{"num_hidden_layers": 13, "hidden_size": 128, "num_attention_heads": 4, "num_key_value_heads": 2, "head_dim": 32, "intermediate_size": 256, "vocab_size": 8192, "hidden_act": "swiglu", "norm": "rmsnorm", "norm_place": "pre", "norm_eps": 1e-05, "positions": "rope", "rope_theta": 10000.0, "rope_fraction": 1.0, "qk_norm": false, "attn_scale": 0.177, "bias": "none", "tie_word_embeddings": false, "parallel_block": false, "init": "uniform", "init_std_qkv": 0.0221, "init_std_o": 0.0, "init_std_up": 0.0221, "init_std_down": 0.0, "optimizer": "adamw", "learning_rate": 0.00264, "lr_mult_qkv": 0.7, "beta1": 0.9, "beta2": 0.98, "lr_head": 0.00724, "warmup_steps": 253, "schedule": "wsd", "decay_fraction": 0.904, "decay_shape": "linear", "final_lr_fraction": 0.0, "batch_tokens": 16384, "max_seq_len": 256, "doc_mask": false, "train_tokens": 137400000, "max_steps": 8387, "dataset": "wikipedia_en"}
Each number is 500 + 25 x the weight over its row's rms, rounded and kept within 0 to 999. Layers, rows and columns count from 0. Numbers have three digits each. The size before them is the row's rms in percent of the matrix's.

# layer 10 attention query, 128x128, rms 0.0975, rows 0-99, columns 64-127
062:497539480515444510485496485500513472521536500450502477466493534467508521476511492511507511519498458492515506483520475479573478500471521528518511457485458486453482493464472521496495445487501515
065:496492535513515536502468503519505527526519487532466513503473475505484514479505479465507508526505530434490513515542485423464483469529483517461528515481554516552511512524524516492511484523467485
061:486497493514484495454493499444534529531486431510498548486462485494509507490473491483459499467478530507473481534546493515469490472465500519450514497490516468492482543497512482496481484462492526
070:509532468499504496502502535477474477496513535452507509494462506523506479504507523572488509522541520528516526470507501480517486469547500519529469492488438505485517506517508487500508468514499507
068:543483524538491501539467443510482503442542496502506494522503484501491564449489489491504551480497494495495519478516468505499504526500528482459484495523524514537499489478441499458525495514513497
056:498522505460483464482468523498501483497521539490488498482530536482480532513454526455485483493499576521523483494497479494523488502504485508480472516520489485497459514518485495512508510472503532
078:498514505489479474471525517500490492519475496463475494477533506486501452509552465529466461518498501514516504486475508527511532483516490530522514460498452494470490491497486521496508490505502497
078:487452510497527503496534508511473559519517534516495507494550508499517488522570415515510478520476475496503519487494505526509492491490526511536505513488525560509512531493504494500515499523469495
075:492504474541490495509509483471513517513501462478475490496480555504489476514492484538479477529532491504519518454456491482486536462464497517524563430488502491483517468481448473474527510515519521
075:494474481474542496512481515551505512508525528516488516484517518519493520519548417498500533485501456489495540466509489506535472495457516486520491496491541550528482516516521496504495519509491540
087:497525488521442494463542510447507506483486499482466503480492517489487488549495522451503453505508540498533490482489487522493530459458487529501520484502452467453530514472481484492498507495511471
087:513490480487529514507518470485525500499523453479488499483459526519515490500544489524500506520514476487500524441443490465539519449477509512532512439520507486462503478500484554493493503461509538
101:512482493471527525510495509507481507494485517523517513514527493489531546491483495486532523461447510493481507551522472532496516546532490513481487551472547512553492533505533515497492497512478457
095:501512498456486510509477533481507496491512488504511494521497470488500555482496515467546511484456548521504477549514435482511516568496485503488481530480497494502469470510555503521486489530500435
097:501484482521537490523514454533526507518514534557535476507504503494503520480508475513514531479527501503446507512514511533502511529511474493492472512501557498524528523519509545470497475500533538
101:503492508521494514523477527485503515486495526460531488496521549500517557485493515454514505482450507497516466533536455507510481562516526478485504541478525483486525515489537478492503445482477434
100:504517504556528519505439474522514478506523548522492540487534496507521501466507524561491540518512526496495523502444515503484454493485515480523531521526515515520511502543470552478471504559507528
111:503449488467491487556515520513504508534473504491534505523482506484506527506519481500520500484493470464465491484552473487507492524504449490500493515468519481497499480513547500537494513457551522
098:478499499501464503507512543454541548507482491464476522486499508535501477484480478511476509524469501484543488486472500487469498505515520491489542494508487503486495529483483515558481514509513487
119:521498519465484460506510497506508513484492514488516512525495529466505521500478503431510463498537478517452464483508422511525532518505506543473541540470496477510509483535540474491510467490466483
109:484466502467520525497524509456488552487446472479480442533545435537497471491517505532476522514465486477514525496499530482473550495523471480473485494513478519528484496479491473512504496485496499
115:475463500530533486508461477512491506488522471504503462512527506474493522519491535500524514533489514501530463451525474459505519476461494477502491520501517454478474491521492485443520494462504475
125:486451518508528519514493546494463519533490507507508532544512499475486482476492479531568546498525519447494512465504525514484489499500486506535435501513507490523514510545522481509468506528506450
121:512486521543472511491447548519526501502461487477484532461491468504509497540516480505485507486508501485516511477525487482501409509474519510487525493494522527472485478531532470459537517509517502
106:489476496547467499478515513480543510503499498510509553432492503538512503461483491499510503520522486432469505499501502498481470512519540499496535483493523491475555548521507555503491491535497476
112:486510480539513499498512469475508529495488457513517489471499513505524493551509534502479514481501517500495460547472511480499531501484479476465529538459505482500481508467495504473527482497488522
126:483466519503499474519518476508485492527503496521489535470496503510507487499498525544511487534541468426509532481498503460518478463488478492489493482485540466511493501513472533531511509503573526
123:499505434496481484469546495477492515486496531516494522497518525497528541542503498543518526484480546476474513527520505476517499477546522497555452503511505478457535512476453509516491487490475471
123:543493481535466506553529512520539504500504471470523474524477512462510493501481491490506533503488511509502493475492494467529502470530514514506479509503503492462501482534480434496477543490510527
112:516492509463498514494489487537532468527495504558482505493479522524479512515494475483455514491512518539489499509556516481504471515472500501545520470499514534494531518470464482494498511482463512
129:496519474534501448525523489519534550481474544460509513519517500496533505504516494516505492521495511544529494472497493503505536508489528502542503520528451512505473486533526490542476507515516512
117:527523552443519522557493472464446465529507511472517488506482562482501497472480542525488472510481478474517516461457509456499467472505493472484488514487532465474505428518511488543463478446461533
084:466487494547491500446507515502502520531482540494451538500527486464491456469464515534519537490467485523513483534506499511502503510457513542477504503491485492467503513472484479510529496494488537
119:529525518503549516544508491529476477485490543502484507503438490526514512515490491511489508514519463501482552483467497481494480506502487458496507489499477554533526504541510558482512471536509472
094:501441483481462481517516499465493486516497492498543463492507483484518491494490468472503517456550515489507493462551490522572549467530464514522517492511506464536478523517480456469481551481494500
095:502489479516493491451476534474492536517495516501502514502501510499489475469477521508496484493497512522539476524552491516498499521499529527477491460469507493471495478466491460539486513501487539
095:525512493483473494487488513478476533484516448496499517488490528504472501460500523495498546488475486535498470517520499496501511518477537524511518492492502470448476493452456483490485511477459516
090:490527512511508482460461521515501475528479532494458519472482561472501479509462530479483491490483564548501469513512489518452517522458490516455481532485472453504480534494501459538509483525506534
084:493508539491535499462515481500507489516464484495462513499509542489477495459489499511449432524501520522483502492460494555432521515529530503479500473507445501455521485510500520513502459521438510
089:508474501524527496545516501539510462493530517522468524533535480542520520535535454522497503512519467458481525486520511518468467479526469485502512500527512545525566472512482495481501498513503497
092:510522491505522499476513487496524549497478487508469517508516567460492496520503507483496458490500491517509506492458483490465520482464520494497533448499492500459516509508483488492519492538459527
096:528479487496549496514471474520506476504515515539504511498515487510493502494525464515469540477529464481498538489525518493527452518479444460508504504492527518517517487490502542485514521499512539
109:494510493489495500478531503455493520472488502527466533500492571474471469535476497479511474498517524513488490483463508514461541464462513511508524500499472481456530535494496486518504488510445481
119:551497500513565499498495489486534511507481480548479525496468524498495489463504489524507502460482479511487506503477503452480501510489503502514542478484524490460509470488480516465490501467454539
085:506455494482483500525492532501493486495485503459538508507512459486528546515510509528518536498488503472500518484554480524513509529539450481501498553484522525533498486494522506499498521519532493
097:439492498442462511521516502496497508496523477496504519491477505481505524487505498506568501515507515504487469506534457500491571523504482510452478524511489485497498480521529523542459487541497436
098:548480492492547484510498471542508490526511486601493502514513464492508515483500497515494531475517484489471511491510517491488488503527478480522496491481523514525530509519517536462505499503530520
099:514503484503490526535489518522525509480491528467530496522483501522538533479461538495501529521462480466502498520509488480514449539490526466454491528443524499477541497493506473485510493495477446
090:502494524574512514482443496482522466480485493492501511455552500474522522505540520523512533485478517485533509497498494532486478480476499481554531510529501510510491531525518546453477498526516525
138:535455479497502468544522504539512497512486499552500521507476485505514519491519489530497530478527487460472511481527493461529488504517457500527517499459530506524511493504542509509508521488550538
085:507475486544493510484509505475539516486437498480491505489478481536497475504493497565491550512488527503507515492479518477509463514480518495522536507528509480499496507490474539527482511505529531
117:505486528471443458498511537494505501475508514440525516512499532471514494506467493445524462507508454495482465485484431524535504509499503537463534532470502494515496489524527499496518486508475458
104:479498481472494530478500503439478530492446487441475472508542473542499491525503476482470484532460519495502508486524495536466545506470491477504489483535443477517500501492474497514484477511494481
117:483485487536535470529474472505479493478511466532488474503514501477513529512502546530533530499490508475509468484503515450505494463458494480488485508499508483455487497513501479449497492492492497
098:462477493505478531517488534454475509530487517476489517535519508471496501525476474509550535520489513456499505472532500565486530517498516506503433486527489492488507517508499467520483516537519463
096:502501526539484499483480533491511473486454504480492511492507476483516466545527471518511538491522491456527515481506498480531413503430501514490520494491532523483499505503547512451536513530520505
106:497482497538467480492514524480523490463505514492495527481509512527508503495492493468525518500504482421475501480487491499488475516506521502504552480500520505485554546490530547494483495531491476
090:516518475534520486485502486466503534471480454484506497444495543515531530540549514490496530452479530510515459538493499485512515473473459472513529550498514471473490500504505496474504495477484497
108:485459498506514476531536478518472493512509520529489511482478491502479469490498517525504492521557471416473525509476527456526486491529493515492521478487560473500511491504486526523495518520568545
109:490494450524483459466527514478501521475469532505475520471519507518556555539502482540489502459465577493461502500528490501504489482531498471541461482522481462481539511476472478497498500487468478
114:511494504523483524511485498509518484498524487464527498495451538468486531495483512481515511500490518506505500502479507474514472464521532509472478535531531495424474472535468438531481529470491515
104:525493510488497478490513500539535478520510490621489530494469482538508503492516492517477518480531498536464512488525527474509494514504489504548487480477520512495540511468487494489487508490474494
093:471517488559503454528526488490529531499478549458486502503539512504533519494508460503507516512498533521512466464515483537503515528480517508511527509545462498522488498524510507521507471541524511
113:537502525453528548521467489480467479511504482462508475498491558501489517470486528462489469513458482479512513503483493470492466457494497489473495524476519472451488482528501469549475475427447489
069:521519512473544485473496487489492539470494502531486470492507518478498447481487452458470493453488448494464506508462490490497498488529497452501468496525516540477509449484527514510498492451495509
065:526524489536468509486536481514469513476501495538493518515460528523510533530491527454462505557483503487489504494521502505469469513489508494430499491482525491494493526482490491512515466484517503
079:527479509548517469487524484507464479467498493509517485490531484460495496534464483464540499466501493477469521539453517522511471470526477504512514525509510530523529470496515486478485528512485519
076:490546527511459465502499495522474468502491477513460482475488524515511528526491498561477487504510528468498465495514492535478471499505506515539486498510517547525504458504496464477516487472499510
070:510493498470440461488484505506521462476488512525478516457460512525540548557510494534508446507503504517483483535540467488505487497496493486538499524501516505548514487484526498448516470493499528
083:495504468475531535500480493539517531475490498490485469526522517513518538474531519483491462537463471519506484488532475432499535527457499483482530466509483493507529548492492498511462506508456474
092:540479549545511464516531491490472483514504505513539497490480490483490490538464470504492522481541528459504519498440523533490466463497521499497495541512504522505487468517497495486503524522536524
076:497510532459435466487520502504507462498512473532482525445462524472495515510479454536487475475553489496494525548524502505510479529495485528533486532513520482513487488502544483480487498511466518
092:510461478513518469498481503499523508537516530483515495516505504500510493471517473552494540484511485478491518477532491490505459472545529494466497482513515518501469463514520490498525523529551537
087:521497530542500486507497484552521489521510531508536511451475499519497506537498487512482495494545533474477518528464527478529477489539488460462482525519509506521510446537479483485478502512526527
091:482498502537488527484532519454463504471503535486509484492508526498490520506498497429517474489481514519485472529474507523472524497500491495504489536509489505502500546488487498491509468517479430
088:476529447463509530493517513460498518506508474526503500494545531472495477504494488460487515505477485501509532455510490497481503487429505492505521487499481519459515543476515515531476548509464470
089:522518457458523488481516504499538504528482451540473510519492508503499499474495488529481512524502490536506504467513489474507524488462493495528501450493444482482482524494488513511495514460486519
087:503470517442495511519489477511526505482485523459509469506500462535517504476522505525508508477502488476497450520484500552515515543536525485470494548493509482520518476523476488455537526520489479
104:474495452486487466471500496481527526482462494533458492491532524528514468484512508521504507526479477500499495490511479521492534475472520498508533482510440489462509529494489526483523492502500507
124:515479491516504480526538472518531491519497494523486515500451482525527501535518454570500500483560510491468482507477536473517488500519474496512517483473530503515494488501487529473524511509554575
111:511484475535509479528494498522532509471511500509498508472526519521524534489502523558496499521498520504490489476471462454482498497482538486525534491480510494495518520510485551498517430501538523
122:497537483487472530465470539479499558492498492481524455506544497492494513445505518446478499520419489497507498500536470546495512527493546516457509509532458488492494515485503514529469465496489467
111:479470480480442515486453516482473572495479495498488484502535463533492526509534455523508497500501517490502515503503449521477479526473498506514517494495497541508514497458512542498521501523550469
119:520517546544535516522497531536525476510528483499491535499508536478489462488459536477507513501504467477545523452508512484482482488494519478506512486508496481478495493521515466530458539481490521
112:529507472505488517484525513471470497508475532501498482529509524490508475486520467492475526466473529474459526527518510534490510503491483509543511487491491546525534512452525529538511490488510519
089:551497487548507501464492523475542527487507490513504442492470526547521488502502492492453519495447518524497486525529473525486517515491493478491528514488503497468506534472485480467538493452489487
126:475519525509555533493463479468479517496508512485490450483533515497521513512491524547488471511467550530546477532447512468493499456480520447492462506531506471480476484532463478476508433484492462
115:471477499484537520487486473458504484474479507506498466479509508529524528530468480571479512483478595493489498536486517492475468491494518460534462516495537542507530526472482508477514425499520474
120:507522491497494553496509504485484553526487457503474471526497469519484469506516485522467503498480502547495504522483543503470523471504495510497488475532485517487454501458483497508504514454521544
086:504523507478500486506505465480489487543516516531526483494452524490480509487475557487509453488500479513500488542480507485515513493514495460487466513473492420510491475516475508507460477467488471
114:493491484511516502520546523481528531487484471492468481495515484522518468479507475512500525502521521502522489491487519499470539502538507461500511464520477519431512483495472498512502501494501517
103:551446490526493479497499556492524511466483524492518522490492507521531504491511452482508525477512505492473504494561462522508487549525482474528545524466503507503536523472528477478544505500488448
108:474511486543503501528520525518490532515523503475478556478532499485517483484521487530522507519513493438467532445480525502478486494524533505511501481532502541489535531490534522553495490540538537
110:509450466512492466482488516466558504454500481519495496495492518533527513457467509511502513492482531487471447527506473492486508508531520456507529505477482459473519517478468504498513468463503503
129:482515471524495449500546490484510506498520545498509452474528533464528498485504519483491501510468534467462486524488467505557531462503517507501490494513475468510513512528493515533479447522505484
127:503493487495503531472488524522543473486531509495515552517529509486503511531452514504490523521480513479480534465515507475498439491497520558507464483490511483525516534497493458526485535506475491
073:541516480522493529481507493513490547540528500484494506518498503450507506440466473479449508522452459515505511502430505486484526512507511491471469533507540513461500541530523529516476520500498536
065:510470485510472495482516488476493474514486465535495504539481487553518541495520505512531508546516559503503476469476486500496523485516534542490484522468522497476518515461495531480543474536514465
055:492497489506519475477492470490485510525518483502515492518542484520523502504500456512483484507506491508508492468453504504477543485511488528464548525499488494489469501536538492460500499483502491
072:481512509536450532526494505441510429492489490506503508510486469555514495546543540515528463513515558485511472482524482533520460484460520484471502483506475473467503469454478495498518520508488487